python train.py --n_layer=15 --d_model=96 --n_head=2 --n_kv_head=2 --head_dim=32 --d_mlp=384 --vocab_size=3269 --activation="tanh_gelu" --norm="layernorm" --norm_place="pre" --norm_eps=1e-05 --positions="learned" --qk_norm=false --attn_scale=0.177 --bias="all" --tie_embeddings=true --parallel_block=false --init="normal" --init_std_qkv=0.051 --init_std_o=0.00933 --init_std_up=0.051 --init_std_down=0.00933 --optimizer="adamw" --lr=0.00355 --beta1=0.95 --beta2=0.99 --weight_decay=0.08 --lr_head=0.0084 --grad_clip=2.0 --warmup_steps=283 --schedule="wsd" --decay_fraction=1.0 --decay_shape="square" --final_lr_fraction=0.0 --batch_tokens=16384 --seq_len=256 --doc_mask=false --train_tokens=107300000 --steps=6550 --dataset="wikipedia_en"
Each number is 128 + 32 x the weight over its row's rms, rounded and kept within 0 to 255. Layers, rows and columns count from 0. Numbers have three digits each. The size before them is the row's rms in percent of the matrix's.

# layer 4 attention query, 64x96, rms 0.114, rows 0-40, columns 0-95
112:124137159075088149083076186131164149111136135159133172160091118120165145168054180099125083153097092149162049077116173115098203136110101149127138139120079107178143124060135102130150109128145135132124122150131126129128159056083145075170105128191095103114133126096124096096135149102107096146
089:105149155072140132118159105151089132124136173143157145179156157113143128135142137135154126169141118184117125081089121136047165100145112057171192106170125101149122172129156122116133146126142154123099096042133138141144096102151082074141126081198127171100156055069119138109154067107113110161
084:137103099173150117153105135083092137128092095151101126073148163109086175115109138168132131079096209091146164122132152148128134127097193107139176139114102170147132151114125148065168112167128159104134109109104076150083139186150112181093158151084134142118129186162165146101083141192067189145
100:079121143139149154129134155103178099117137144180094156112166155124147148113139063170113106164090126169151108103123113223149164124113116146141181121180133165153150098073084090114137042109133136160088097091097147131208182143131105082140143182135146128093124125144137114074134114110106169072
097:090127158094111130102172113145105141119136163125158144167149126129208092102081085095143102196133046143140141122128086167087125095158108073143203121141124116119147164148123174131116147138134151143113145093111151152150095138141088131101101116174119149133155049082133117118156046093218112142
092:136080175120092170159124188141148164127103108182080126123089091158077171157123122132135147083080135082129139100128149102182139133111136154119143149074057149123129108058119139171127105176142119129117143162106130104104143182046186155123095148084163154143076211136140108161113140146131096109
088:072136174083092107081098114155140108105146162108164178147149142129159122182124113134167092184112097152144093128116123171095159156066098108144150124067098124147171139109116077163136136118150174081110123186170152098174161055179136104130104119173133126111117057086118116077151071153115102111
101:182174064148152105116130084106083077147142113123153094107159198106117083113132135140095168139161164135161147147137140164120140062183095119082117097230140144134130161157175125109118124132171122121130109097100135105150138089164115129142140066154119140130151052132167140085184089091120175093
104:158154107145091122116148138124119100086086088158106090141094192126099105099105078160125134150081162185111188116144143106088137114144154170133141142148122130144132219176183145097133160101124081168121062079135092144174175146147147119131161152139147130123127138081096159149099140051052165118
099:097143112149145078164197162059134116073144141172138139112145117088086048113129134074117137110151134118177152169139138093096119139183201139137112107121196078111052089134118130147130148103154136119134160140124121145138106130115128157112195076144112080064155153115147196118151149146132082146
098:136127194115147122147154208166132142131111129159079113118100118161136164127071144193126105103104127109089070166090122136105174121135117160137042176092075140132104113126110117163145141122101133126112156153123166079127143193113211113152172074096109114127105166130111110117110220096137131108
122:065138137103056136114167147120148185129124132098157077157145093148164053089124130139134123132158127121169159102107118137158112139140049176146142055125113121146161108100110163157110103086112144126091095096092102189105080137095123186118103098151143186125128107151111084141145055119200096121
099:146110166141105140169116142086131159122092068111098158111075155129101184142123144151142118060108184105122169147137151145132106122079194100147124133070126156116115134109102140078101105148099137113185110173143080127116095200141145123095173131079135176109075198144144135124090161198065111143
122:165125126130169112152149082117100133151092134136180154096180165070063143152145148123112155097083119131139079118096174130120198097169143125083149134181142136065079200127175124098117134151154115130166160121116144140162163104120084113124189117133098095119149121137181145131199185077087160150
099:075107105119144179101138049154096155121126143112124163137120135119144136147124127128171123088123189112142170137111154130126112143102082139062170050153150138088196151195113114121082130114135134161172070075156122174081099151146108148092120099113152155073161080094079102162108121138071156163
087:133118127137106149117078169142182103087140116114091107137080101121075107131142143115131077081129195099133158158131149128171080161102133194065146159067139100090116123147106100160157157134181100131185100161133120103128112125085193137114061142092124150130069162124106115196068168152094140116
090:094153135166126104106093085104102115095147158107229158121156164108131170151073204159127101169102149122175101123077128168105159141102108138144164118162151121121079143072098087049105096103159178130159104110150104146139132054149105086112161131181137118119113136132175126079159147137091140121
133:073097109083093161106142149160125128110155146182133118177118106132166133179123164094135103129115153106151112132102120169135095171115024168114128098069125143108136064118076104196137123127215140128104101100148182158069134135096149140101091111131154142096097142090098127140101050135157109120
159:094052132095098196151192175128145125090137132180099119186084080164160127149153182108143146110120116105144107127110132107127116168123130158105105143089102112083133068123095097178107112120147114110121123122145157138083139173138210152110164062122142104062126167076076141118105088120130075158
088:205124175126149160165103128085163155113140049108170170112097133065129148127114137176083148168139084133150059131133164153186125131124139175065142160148119115144106113156123075148104069141099176104131181188095115183173118131114097114153150149184101152124136136125147143113132135152101067127
117:140116138061075140106139135160139107117160153207154099204106081113177133145157154092140151144131113119139069091068143093090145134169076161100132151135127091073099106124136102188143141131197126136098135109137177146134120092099140095112098093172120136116141119045111172143131077107162077108
119:151172131185142061116124089091114118146102133129161143093164180089077112139137108185126136118109175151189099125111141118063180060130132101127148131195138117175115164133113155046143113157130123095140111105106067119155118116131104112140171126171117104102155105124182155090192133111076186128
093:151115162110106168132176223126172137094096123087108140131061093131185085134109147164145090151100145101087124119115107153166095128129148123138095188059095154111121134165148103202128173123140148157102166126125146131133147125122183159139060091068074111163127145151137124125081149116196099109
103:103103074108176143139107140096131135123136152155101119129124143163182131119135147125136095135131093129109159154175192114165106148150153129179093111086138164092166142125080045151081092099146143200035109081135142196121113088175084132110119137086165114110158108134141117065116102132101132196
095:083149160067111140156125138150161090149145144101153151158137132157179076095134127190190115112133135145144144114153128153121144108111067085182165090140080156102183146115097114139072147109156168114140091119158106132160130090218140166112161070149173109120132053124114097099154057112108150154
105:119038135139131184166140117100148141085136128148133138152103106110116192170179166136147103089112136103102120119112143166139097191105216147098129189115111122055114114139123082151124096153151126122145135120186134156086181174110179103086142107081099106092108152100109169130098158146059101143
121:156103141120097165140107194123171119097134114136088075127074096185127134094152126198119138057160153062130130144138118173191082143139121178115060144086114139109149095115105135159086095112141114128119113147119132109076134145084172188147097118068177156143078194145139103162114119144155116105
135:115174107152150080108168075100083145177115145117157144096184180069107108129101117128117126141104132180132155116130117098102174073163111113136191082200139150151100178122153176077172133145124109152127096061114081171165116119148061097125157146164117141119163072146143137119178139094111169123
097:041117092082107093122134151125119119103138165124146111120112073143161052091114124122153129106121101135153152153127143167131119162124113166184163127041120130182175079111088111181145137079118185096043113128108113137155101111137128199110136120112138146112134197129105123110100107148202139101
092:121118145114168150094112096107112187115113134168118138144117120125109210170097200135124132141092123106148143073115134076121101147139124138073159114145121149132127085148144131105094059131105134196124109091126160199017142173106106093144096134114165127078202131118116136119137101110077103175
114:114083166127090185138183135160142153099164116137108082154114083166116158121163121108105134117106143059117112117113112128196118161125083183075118105097135134123136032139093133174139136096159100155139137122118182142063141195068166106111093115100162164113126145111112125169121097166127050132
101:050143083150125094116098153151106117130177163157094125133128089173142093089107060136151129133163148158185161134129080112097102141097082122190139082141142117214152083102100182091154148111156143110111073116116110081132118134148127146113068186120170120118127155137088102141105105165180165078
100:216181149164114119148075100127153126172110073083139136059131166136074061084117059131149119147135097144132168120162153158177145090122096075161145146081118182153140162210152148134117139143126108149145081113118094143139176123130130114131120178093077141141108116128171116125146185128126158138
078:072130127106110128068173085131150138140140141125170137100136100151094152177158132071110120153122130091128136154092122144133108151164162154154126178175135000102136131130180173069130135130115157139120082165177175138080097107101103149099095110135144135086146132115099166073148074103087086109
084:175115123108142178124162174116131109114170078070181059103105100103110078116141099127110153136095163038142147123118142158171131142126073142067121116124090116193122126141115178122099172203127122110105164119079134134122082095094118107150089166112145186128092132151172088160154138139173162141
105:073118096143119140112174120199105126144150126091154141092132142113122083160179124087076107154112144099105124165126148116171132163154068129090098093191143038142166095088107171103093149149158160131141204143116134142067123070112088100180147147148121138131078186136170136158122170116123121105
091:150135057146133149118164111122100119155174136112169143123125095117118113134116116148128125066112185078137139118095131198136136148116151093107107099157067116140108160148121175027057124181083159120165117092143133142058094075163110121162128141113163160127072127085158128115087094114157187154
092:093125176152103055139070153161145173172132131140075228137104173129152109108142156127141093128116109165150132122130139124112155135132166113150143176177165074141171093093100113102160117068096135119138136120128097118171102133139159188137138108135148075086173117146054163148155163115149058094
107:199148077170124164072176148126108147092120144110126066117122114152116077091102118131107179122128150129141128107144118152193132098100110120103179093104146165090129139116155098158080158129177102152145132150083126144002145148095127139177133147107117186153086114133178102170110091124118155172
101:135129042183151140098143142046087133132142131130148136138094074128156132122106110135157153065101141095169143166082120141084129145105169103158139105141094137162102167113141130071117141122048140131158114104141136145067066129154131194136161121141160172129122096074110111107101038088115143160
108:078128187077143099155088107178209152146139133139114188113131153116112129160147141061150093168126085178158156089139132125153100154113162150134118167143184072140171110111121134111203115105123121157138067137150138126168148146109112142101111114147113058105161143148084157086134143094116040092
# layer 4 attention key, 64x96, rms 0.125, rows 0-39, columns 0-95
114:154121109170161076129099065181121084106111093175115134118118083132135144127154114128123163088169126107133166136128128111138122108129151125130139198124111105087113107244101124107121138130167132119125199129197126122146124133148157187058157128146179140130120150060079191128084137146110182096
077:126153147197149093099117109168125149066126144149102197123168091145125100126099090079126128094123087152106165158177093082126133136140121130151071174147156062112085096118111100137154148089159139136105149199129087125093194083114118153132160168101113093103138207134149166127073104155095115092
107:116086139123116155134157158094175186186119127118153105156133159126141096115094145127125133152101116133148107090105101154134168122123101111139103099138131135163123129036142125154139102116133096148125112124034095131150101156088098121171131096138104131170111108217143017167205115106169099176
095:141075108131106141162110176130145192182097118130161118142126118100128056116086184091169117108112140113151152078103144107122144137104128110200103113116148094131132167111151165099178153117115118130125141186101088139117115148100131160162074129126101171185105113183113079161114203097166034152
084:163116145165159082107146127146101098097133135123101165117135101135115109153129091134103139106157153175117135177148140091091172143091101137186087130125141072120121085137130101102183128109144127118123161123172145114079210066151164168181162129080145115090137192104137187105061202150063134106
115:129114121124130128145106055167136000134160111127162101161087123141193131110117120105132136164145131147108116149154132116148136118119124122100118169113128121096113111233135122136114141120123150111157141110200120119149097089178148137090146103145141110141159112031077203135123142136142190111
084:149166095168128099098141131137112104120190133155116104076111063114130117160145137179090147096173115087109122127137159114117076122140155134124153160176151100124092106207086164082155112121112095132112162143185140117087141099125165149081110174110130123094148166010121179135073157090152154112
130:113127124133126150133161194095142255145101147090132152121167143138103110119102132149117104096112132127136142101119115137111145134114144117156126078127137119140146121015137124124141110131107118148106111149067109171129101176089088140166109123124109136115100146236158065114136132138120077169
110:115159101109157131120171192114137214154140155109107165113176124141145126119136129128134139099145102067131083109103057128144132130138145124159082086125150138114131106040102120126160145139137158131124132139085141148111111158110119093156127109123058117168101125251182063139124119180170083140
102:106127149128124144116129161162149230173114105117130113140134153143118183131111137171136117102082150177123096114127117158139137129080094151096142106166096173148164142061119103088172106150125142151141108138063082123096164172082105112135109170124087134182092114208162058181163112143071131157
090:140140087092114121127089046088146040108161102125158133141127127128141151137160138088141152133149164075121146118165110073207094134157132146123154111124141145102104152202143149143103200126155137104156131121193077144141124092171099088086103158153158086166140103101090173148139068174107134149
118:149060113151154101134106052141121046093133106166129143132070124140155153122127100125147153135136109169115127202168127146079141149109131107118118194119109105133167128203125100139097128148131146118138164131199153096151135087155153164097119132102154100121160140048102214110115168112127195132
085:105110098125147165156140101089180119183137161165178079161145125121127115071085150101120146175126094111144114072096117141150193120156104148087094140115091126139111095109142123203153110127115114122102123091045123149144146094118085108168099143123093112158159065108091115170183118076168198177
130:081106147138124141129142179107142252175088115113116120144141163125116105116126155150110092105104143142164150079112122115136159137105133113156141096109140131150106107046135138122121118118114130143103104129051075133134093177100102122181123124141126138163095126243137041155135088169126094143
101:172134138128103116122150131146088030114159187141117119110123120142124144129195088113082159176178051120094115160126123125097120118125142135131101178105140141158116115118149133137108146123127098127099158145175184094139147107156126119123150153156110081123132196015102205132088105092161125077
106:169167122113137119120110065175101012127163107150121121118096134131174168141184097127126171156160087107121096134144133091139108121120132113094129142118111170125128120219121118133123128138097126143144144120209189105123118107158144094095122127147119107138136119023096208129096138099158143090
105:126110127144108115131137167106174237154074080148070129117138108107119086136109129170130154075124113152152128104113131151109129132125134116155163119149127106192165127070126157086187066153110104145101141143053106159132135181071148180138088152127122173124119127181123054140123069146123151168
147:156150135135121107118100061154109025100170105125115133127087099133145157135171096135130152127158108144093123176144152107118099120116135139107136195122110118110134127206132130104121135138104130113152165159221145095133154086181158161085140131138126105109159146020084212125096131111135158108
163:134152136131124111117092066179117022112155127144125135141100104132134153137154096110137138144157120133109116177165136126119107114124129147109129175134122117106116143201139112120111155119121137117140154138243134099135128077185151125095149138143138090143148116002083214128112131114119175092
077:088097099149138152174104176201106126199096165166171111157134122137117077083172079116144071113129149141175178082104147075135129129133075121153176167098115138156139108108120141104161114140144069151155117096165107088140108185117093128123150063107153174152111126100089114115144191070127149121
143:140164137158154102112091083187102062091148115124109168125101114150130159165162099117113142112156118148105139183156150112132096124116140132115132193120107109108134124207113105103109153138114138121159168158224142102119133109193167157073166133126136105109143155039096215127079122144111170098
143:105108108140124136129135180102151255139102126107134131128167147127121109118098151128121115094118135131144138090129109140134134133119137128150124092141136126141141125032125114138141097107141128150123121143020093157132110185084088128169129115138113157141112128241162040135122111144133086169
098:173136114093154126126094060160105014134172108141140131152117137162143155139152118075147149137149145096118114166138142084123118134163109133110120120102110139127108085214104147121128146138135123099126134125209156128109076073150118113098142113144165093152158110022125187132166181140154173104
091:153130157118112144127127097165090073142150151140143139148130100105131131155096112084150125145074109185117111131120121200105127122140061127095147120122105146123045113136167185120115160142101106077161174145180163084121174144109147164154141164150103126106108145073078162172195183077191159077
073:141143059180120109130143109125121168119117154153146169086141131138099139196102121062083105170127112100102157170098156189122105152129182124112097082140176073119063130124099129152157126157131117141066134133171191136096144101144113160163077144123094094070137186103125127152125158079174101073
137:137147138111118116116101084198093000145152130139114116148094117129147120131173108100114151150145117138121116148151139113120120105139109138116134163121121113112140121209132137146117162111105111123133146129196150091129128063162149111099135130156131117147149114000087192149111124117137163072
128:149125104107137139134115038128106000136155126101163130150109138119174148144137117105138129158144122129097107160146142118132119137121131120102147156103120151117147125228134122138127154151118147107155153103210169136153097108179140128090137107133118120133162111029074202109124155105136173102
146:103104132145125147127147181107162255147089129130116131120159136125112104119100151138139125115097136134156134095106123144119156139120135119160140089126140115149131126024132121137134105112141127135116110141035095145133123178089119137182125136118129137144106142242181051138124110162138086167
092:154120119159109141114134082113143047145185074133138101127112129119171181172137105128166147138142142156098078172131112162113091141097086138103093161144103152143101121164119154082117117177170082127189146147197126094082199112126180127102093161127139111146124076053141155155140188106118150175
106:151105147116107110137097096173098029088143156119106126130092095133152106091144091114113141142148097149097125153160156134094167104150098133124097192113128115134128164196146123127102167136168122106140200104165122078178132114144145161064171110142150131152130152046083217133121134146117184081
141:143130129114125121121104069166102000119161127133125144146085102137149140138163111105126133142171120147102117166151149107131088125121122133116117185123121137106137142207137112145093148141129144120139150115200143099145126086175151154082138124135137116128156132007081212124089139118135176102
087:182101109139103138123140101064192097054125093122170098106136149110134184153088153124157171137121135101106114181152119180121087128119165120108036158154129107148163190139141119124151100162149123131170141165101147158107206142117160136114137137093091204125115134111168107097086119097098102185
104:137103141139064146127127145185148179139136043142111161106144131134139104126135164107081103127168168115183130125094047091104154203171106127076138117121074111148177097088106119107079101119158143124110155158091094184127125155174126167147112120127173127183121142117194098135098189131155108102
074:132132148158114139136178163137105091147097091087130184092087195096186110070115117100168123125072111102075168138168199136132124117093114137155030147131130218173122141132114116176079104160146089128082183142098133143101094129122143123137167160146143136101093138129152161104150140127092129150
082:115100113110102156103126147151166189163123117097058129136159134170173071140097155116155070136129170085100119108128098059189114185200165153118136118106126110164084093130132151062077203134122144147159197110150105124145108148160115150130106106110075090149109162102135105130107167112152130086
096:141125163130080166108134145095173116142150089121071138127147164119196061136103150096093096152158156074108142058094132043173142174163120173104127122112089130175142121118133114077087182153158091138115114112100112155135110140165140165101134175158112130116120160157138101128119218096089099083
077:155134130189126161095162143138124124192085088116159096102143143146132109051129085100109160108111213084172146184090113124136153146178124150164110152118077186147125189147136184116117171153130104135132122141114086109094133169099140071111146164106123084176131202112152117065131119101108110138
085:132141121114153113122144113094162096039125191106107100152129118120153095143086165127090162151118082171165105101146155129158144103094135142085106176159156095092165135126116086136193139060146149131063088040115186141186147143162122094123096091151150117121163167118140169102154130166073134127
098:163130151133077122115122130173155155076151061147040196138133094181137125179142141129089106132135161093140099116123072078101156173137096103127170085089089080114174068126137105131098177139108149098126125166135096173120144101150153175161098158140136112152129180124143117154078198128159142105
079:160138128168154116150132116101085134138096135141162099148133175137116110054136157160136114090086196140146078188106194178101163116154117189191124149128100107141068118168125177149159094127076142126141123087141100096112091157153095040081154121113136079123120174108153143105080128091101134126
# layer 4 attention value, 64x96, rms 0.131, rows 0-31, columns 0-95
103:149118084101134126138159144065197118113128149113134111136150178110143124109154142135138118118146145058047112166137134236114155092150096156092140095144152120053113133135069096096102162174181057109073151135096157135152154104121124102154126117154123077171132171105170145106146113141150157151
093:149139105110143099060176141115108129135094159095135131150127169112117139197121149090108058175104183117087096134154104141053133128197115128154101079072137134139105088110107160132148179139095094149050129123143133122109142062184136135124084094155133101155211100135145135083161128144162116128
115:193152120099128115145117100086132124136113157155139132155144062115136128071132120181124128115132173110133117065103108145173135081173161057135092132194118139080122118134095123087147127130186117146185200119121143145143105119164158093136172102153093067102053049141149117083136172122098141143
111:138119098134138130170092135056128134165168119141149190137093162045102166167114133110209110135102064165125126128150129153130119080073144087129096114157084092094192174127110114111160119182056142089160153188154146123163110121110154145173159102145101126152127109104142131092147176091129102145
106:099129104094153096121155164144125111093081108111128059131129139131212074070117162150074128166138089106089124082168176166165138137079082125080086125176124133117144104141153108111188121094198169163140090150111155117101128135175164146120131144124162206154155099144140118107134165069107141144
112:130098080146135133154138115114202137133118204187126128115143086115136129041142147129139142185116129090150110115141104169136108127181095107089067120217166108134087167146099136109176111155142191058057144098130088131136146148144096118152115141148124129108169153136116167176121152084086131132
087:124131064169135113113106116079164127159211126123163145124123150049173073065121179115121105119053182083155125100059127160101124131170169108120113128138139097133150091175058110117136158118139101105172154131108184180154123156150132104116158079129119112101123093107156142111157154089141103103
112:096137159073123125075112163140110119121096161100112110131118116174126080127139139127168133168148057174165106063142185096132157166124049149145118120079120127144170118105238133146125085148085222134157159140158087103117113116130138165129070110136069119147163140130122111121097120144149122147
081:137108044100155131134112150095128138135141141118112098111117135138132121073181107179153203122170151154164075101115165131134133140119120115094118105117061171108125133138109118116033172167142150036143151139113142069195165153154153085167111133086139048148117108138118130146143127136176139149
097:092113182109136146152183132075131115137111124057121114114092139086165193143103115190160190117128127169132176136131075123160081123102163116142114105147094138082102167165124160106072079091176098156151175208107180131183129103086115153132137102128121138157082129115151148118122165102109092171
118:088132151142132138076124090099114103162204139077143143126137122056131115168095172100147075127108172107154182146123163116154093139143192112080138124166168146162174157148138075075178106147130113092092111118135104169097072120107094103098128132158081157060168131124134129097158156104065089115
127:146097075138163127210130095055155132164196114136139185117132129060128181140127154129161169101128165091119164170128105113149106102135168089128110099188109126125110145166077118073154109162129068047098133130130152153158116129135102119154189101136166143116153146122160152132187174106099117146
130:153137143114135129163135136149096133145089136134119126119104062105164133112070156053073147118169123160102198155154129117137113140135128132151117177173093125187190114136159070121177100083165173158146095157118170087134138173140100087112206150124113155150080078132119099053114132095146159095
096:139111101179174105199163107118175131154115115128121135123097151147142145077096147172090183120135147083136141138134131152180122124057143121112061125175126120089041129160043123099103112068167098111127126132102162128123107131120128146170184114119195118088131157117140161161155152102106104195
106:179111155083137132170137118082137123100086135116097160132114123115127165100120128108146173130137123102122193162146132114158100094152157055200180123154050150135139144141131198101184097140128101096171095192106135086197109111121137160133154120133105090180117085128128159060127158143107117190
116:150157168122086129149069130139065157157179099127124157145130113145069128166112094094103138066113111188138117136121110082154123098120156125166129128070102146084164169109126110129064191099105085163206146105161126139101087166090140133103149167132125105135040085127107115118135107186117127082
159:165121082146147128159065108126145151157181150129122222133144118101108175166132126067173139111140133132107146161149100120141136121108104120150070094137162116114146152134121077084108136187115179043117175095151116157133098194150097103150229130134112084083114151135116115125169119154094140099
107:086141155138127146069169103125140135103104108079115085121131114094200088090117151134113099173129221073129169087083141116151108158186131109123090115158163148184137127168134106097197110105142123110124111106127107161103085129153132116082093119161095183046179084121095113105128152124084110122
114:166119057152132114131137135068179102144154130135158123135152184048108121126128156107108081128101169088084124130143122212099142100156161103085121120189145092146140151121077072114187186198100116087048127123117157130170144121137127070159127136167106107144131130124128145118128138092139165092
087:106112150102110136184148146154085120162112093141146124119103115139073174154084085168147167113101067197109142149170047154139089116137092145131112177135121111082106160142120184151047131078150126173168100186122159117177137153080131156155123157147122145173054181149112126120116135125141132149
123:101127160170109135104156125130155133129152086037168127116101174060096136130119113135123064099114170121101175165147065162064123169125145143046132134137157136141131185133142108133113165151023087135068166124137118147164094121098131102153085163188094122136114134108108148145128127124131132096
104:122133123187068103132181155120161150133095163122159081123125126117191094077099175091070150103157146141089089072120152163131141151103140171134096131135159116112072166147088048142161134113152177171092185146147149134142146102129114050141158132107121182118111058126091157139103121097159148111
096:194163106186131101113130100181116155106130097129122166148168112152103127085157106098055094118173152111108135084103172097166134120084167105119149113113101113191156127124105061137213141154087152110132111091131129086121114125132154080121133157117151109057088036156086130124112117127114168092
103:152125070145178133165125111151134154143132145126109178121138123133069230164172092139168122126167155168131134144149060160150098132087120129078077095164080133114149162126122085111084148184094185064114115081142167098151148180117132094169113129094142085091079084133104127109151125119130159122
133:089125170086134159110143135159101124133125162078109119108113079140151151201084147119143147099144169149128166164137097065154092174133068156118113104077129179107143136157194137120035122079212177129118114088132139171131127164121085131104145136098147160088098173137112109106175132160089110124
120:189130104120100126159125145134140125145135091166146073130159139083136045032130151080049126142120088099080163089147133158133117115237112133074097139148153114133137128149083129108188196122107086158134114131112134135121134168156141100141133159157158183169092129121112117134133132103117137087
128:110119138084119130153079140102131125110181192179122154126107078127115098104143152093198158161099020136151078126126196098127146127170109091152184143100115094126186134115177144139167109195109199085153156150133082134168144138133115163127106115132115117158167192128151116140124131108110125136
096:085127086075103131167158162158050124181106100142123075118108118112164155149103157131091165145164080204096141137174148106088125162105073147103083131123098163137101169132201120115090113092205185126118090103135151119146144164159110147124151167108159186185120110149100112134143126131134112092
104:080137086115175140093102133200155133089149141161073169119155119188167092118188113184134107161159178073145106136104106163161124169092103126120117144119171142114134072128121080132047130139195179109127107068120107162129167170141101092086086108102160128075140105154132114151127102149124151123
113:098131079135112098170187161123124098201078139154193113119111120114124110119119147129111115148121151154139069092137080136038165178154103188156117170159099139163102090115144180150096115069136180162138118144126150101157173127177137096124130118100118113197142061124157142094112129131190136107
108:162126071120042119152134135100124140168128154185172095140173136122039125130174096147125139096145160134121084109091102147116117102231119160090127105132159141126080185140111137120142212175114118109073133058140116154140152116126134069141122132132106101135115109138115141179155129152129166082
131:025099128160128131189076137117177130120188112156134148108090150143116105146158125156205154136099049137153071126129153127152161129033174128130135143113111118112130151123124142179085124202103143118202143192140119132140126148098154128115100087083112114132147163124156127162123118096122131154
# layer 4 attention output (transposed), 64x96, rms 0.131, rows 0-31, columns 0-95
105:170105166180095136124142105192094104119158119160174116179110076102111091127107133141134126122145138190115097151117116060178096118108094051151080100100095185112157136108193166115145159164137119125164120149086119115136102133138073110130077139137093140100188085151151171160176077169162137111
092:081118102116067116130097094140137108140182100181102193106151117148122115085108188160191146148153135164138154116114124101198114132092156156112119096156157115077149138142197152118152120136151128139168143137136058067166132155100095121160041071119151146127115159161124104094134104056121139092
112:089162129110133111124171105162148116160142099070182121175142096106109100120131090098161144195145141117155112157142143141133114084078103089139113105148131112227098130124144163231122118103126152158070141087137133132133077158081062111097159147156175179140185114119122082131110094151119158110
113:138106237089147098117166125150115164138139156147179094129153150123143019125125144148102164174173107136137102118096112091090102128134100111116130100138106115136096135147177145194066153149157133155144118110105132117120111157106075094113153173156123099160134064078074145160202135135108099147
102:172135074097124123099101127155154129158158059121125108131130127146144171145093138125130132102107193183127131156095156131113118130140100103104167155109084110121081140094036160188129171205116133151115153115140119180145168100138062090166127037125118136136135109156168166076104137156107095081
109:123108104130184116086129164203081078126139070116133109127155145142150140148173141101123126137163150171097099132112160171133142169160190084123168139167099148067157164090106163166139188083154092163185132134081172116097129079080086095143165100120095104114094150143105134155098130159097079089
080:100123164138103084095187129161038124153142112085098134135145150137099129152097065133172183161173140096144114130105120099152136069142113117088099120160128091106116183133190158121163113161160150154146089115101125134175121157136072115110165208110116122141189130067100164112090076154107130172
110:072101095108101165175028170102209148125106107159123131092139125138142125111139133157101109115113145154148170081148132160130150170118170195117140129096094109138118106173053080096095141100111098121108127126168151113157190085129141108141129090129095131149068148131146100098189200090147142127
079:193159084158137126170127160142135041122097100084154113115168111155100106154143108160082088069100135124125078114159145156150128150133154106127053110093098126161172113191119114126112204137104107184118132150151191136086112113151074093095119109174108112135078133173124130144178154150164136094
099:221108158189184154115174128139088156139132114147151142153152103086107116143096126162103105138098106121106099085098113119066110117130044051118115124083168139187099119125133075132129164199175104131124173101154140117142112148166159109148136130103135113111189086099156141115141103152081096176
120:057099160099149126153160124153062172122155158141109097123123176097137109114119143087122172165129141137132126051112099105123215151157119117120154135149120100080093182123138145036107080143143103160160104104129113161160143125089175130144136162067122157147153094049114141149101107168113147181
133:165132180156190095086210120182016123116150144118153106139146147123125078154137167109097139129137088137120077117102142126109115131155130054104134142159143116078136173092162138148143172141159109159187140117110137130112099140102119089128148178111119104120159068105076167170119078158094096143
126:143112091111167137144085119108168162172128144101052059132154158161133174162132105127097157101082135117150106112081155140043113108128071141074163143112163109170108142115105161201109118140102139136108177118123077191165132104121204087121150107106117186133166124115142168146119136149101084094
102:193138109136167070059209116147050100102131110111174132184132116131146125169132133125119120107140093131097111196163143172111080113159113073128125162161117125103131110079128129171173186168153115127131163119131149144100095154138051134108157129126144129106138110160110144096059074132090082105
102:162137154126148165131129099152148146173170158129145133139137123131125074149133123127096122132090100202126085103119114119105077115088045103136136106078176108200096174142100111180092151115125143168095154073150131094136121171099102063130154123175134145112189054114128140171186066119093132142
120:093160195119115144165162101088190140150061197105130117142141130129110115126130110099142133138142093093171135163153092116124108105090135150140088119123164132212092071175152111133096050129076150094066104124137105127109085144144137183085137155171186149150133124107126071134152154133159184143
143:088126147127183107148181110130085120100110190125147086124163155158129040169188150113092178113173098120150092136152133166106132140130236110088132136172112133096110129105168122137110103089095086131140104162102149145112079115105144116097175186148112154144078097102090114179112161143156121088
109:054132052093135134121136113150095128148193136147088137105120144107149149130119122100150169172116161165109141088136134138114219140153128118119175150154109100106097186104092137079136083150138098180149107092157124151173143091087142124169156094062138178123130150086157121100037101172103136148
111:111102170103121093111156113193075102124181131152130108152135131122134086112124136132147152181182143153103093137087132061166119126132095096117131088153114136092165173111233220150120137148130128178184111146068107123136112137093057105125108136111110126131140122124103171180163094176132087110
091:255110217181158185120111127122169128129062123158137120152155113112123161120091134140103101116119118099135134121081117123065119127114108087143124117082176180191120090127118093168125126160146103066091171114117132136078106128180177132137111101128129107129132085118149139139143165148104102121
125:100119170129131115140151129143075123078161178210092130089150117086139127109113133157129126186172119128102144088078123073159163135156089114142126129141147149108175145124212120023110094183138085138197113142080107116135116113135150144145111122055110138142122167093139159151120127169131072136
103:086106037113126067087135131141124109173158095093112119150150119152139189182125087167155127140138133120097129165164153112089070122140087131076129125161110143120158084109191177193150146169116161152167129164097096113141113104125086144107130108093138122111133228151150138088098130166107067125
098:039180075045110071135155091095143113150158181087125116131110130149163107134174098107134139138123125120119113200175147136134109102121115171140139115160114088157145125133159174143099089116082182179109097144130108151118101151081056151089177124154186153149101192151110092134115119115141134101
104:167138108116180101149169117099115073104112159122140105119163132157153080137181145139085112092120122076116070136131156178109124146143190077128112107158125130130161107126185122168105155121142117181150139179102158155075062119112121112092139113165181124149059158162084116184127176142122066062
130:150126099194173187171126126109113144119095147136108134107144133129111166154129161124096131074089142084137122071141113165107176142131194105101122146088161142127101112118078071066123088142103068075124148147160127157143132106179244129139134112073133160121125102102167128118070182149128140127
110:149150188123116144098117112201148097174131095126099088134143103143123186137119128060138153143167146189142118213070128080136124103126101106121146106131122139143151148117128218176140101197087144121134117083075094140119132064124056111141127079107113138114119133143160161129134112200137117100
122:097108181132123150143062185161151172154097091117139106097128154149121101130148131117095129108124137159158130087123129117139135164132162167112141133085107132106111166158060114103087165044113118094132108125127180110115196110125140072128171175160043070156124085100112138160195172106138175163
102:193125099154167143131082162123175115128095115140080094103178152163103202167085194124104108059112130127139118106099149145058113158141146102079134153120151144100127104123061122173133149172103098121139195139135120158126137096158182121131062060100128118120102130158139142117112193131124080100
105:132147035151122141152114139072111091093106105082114135115095131149119146148139094124149114048095190087121116127133159204153171142152218127140132137154087120101123132111077100082159127085157121138118116189133187176122124099167169151113130136137118121125087162151150113124054165123151155081
114:173108073144111106118079154125156108121125071123081132101185131154109207133092119176154103131139131098145156085102170146110085109126123166082120119141178119118164115149143110202167178118148138140154182151113099114157147117156163110118039104104122106111123195171111150098122164085100067080
104:096154148136120133103143118174153055146125126112138118148146098111107159114148156086152106167168117115127113149151133087165115150094181094139098087161154164133200107144210185167143111099103153151171111140089129061084080112083080156111080101121186110104087178172102097176146127177149132125
121:200129166145127104120144162113103167095102112106177122107116151130133089150113070163099087105134126089130127096146132135139120137180122166129115130109086136088100108139115059107113197102165133112125102153121215121081157138179128110112131208164067033153112103101112158128158168143122130188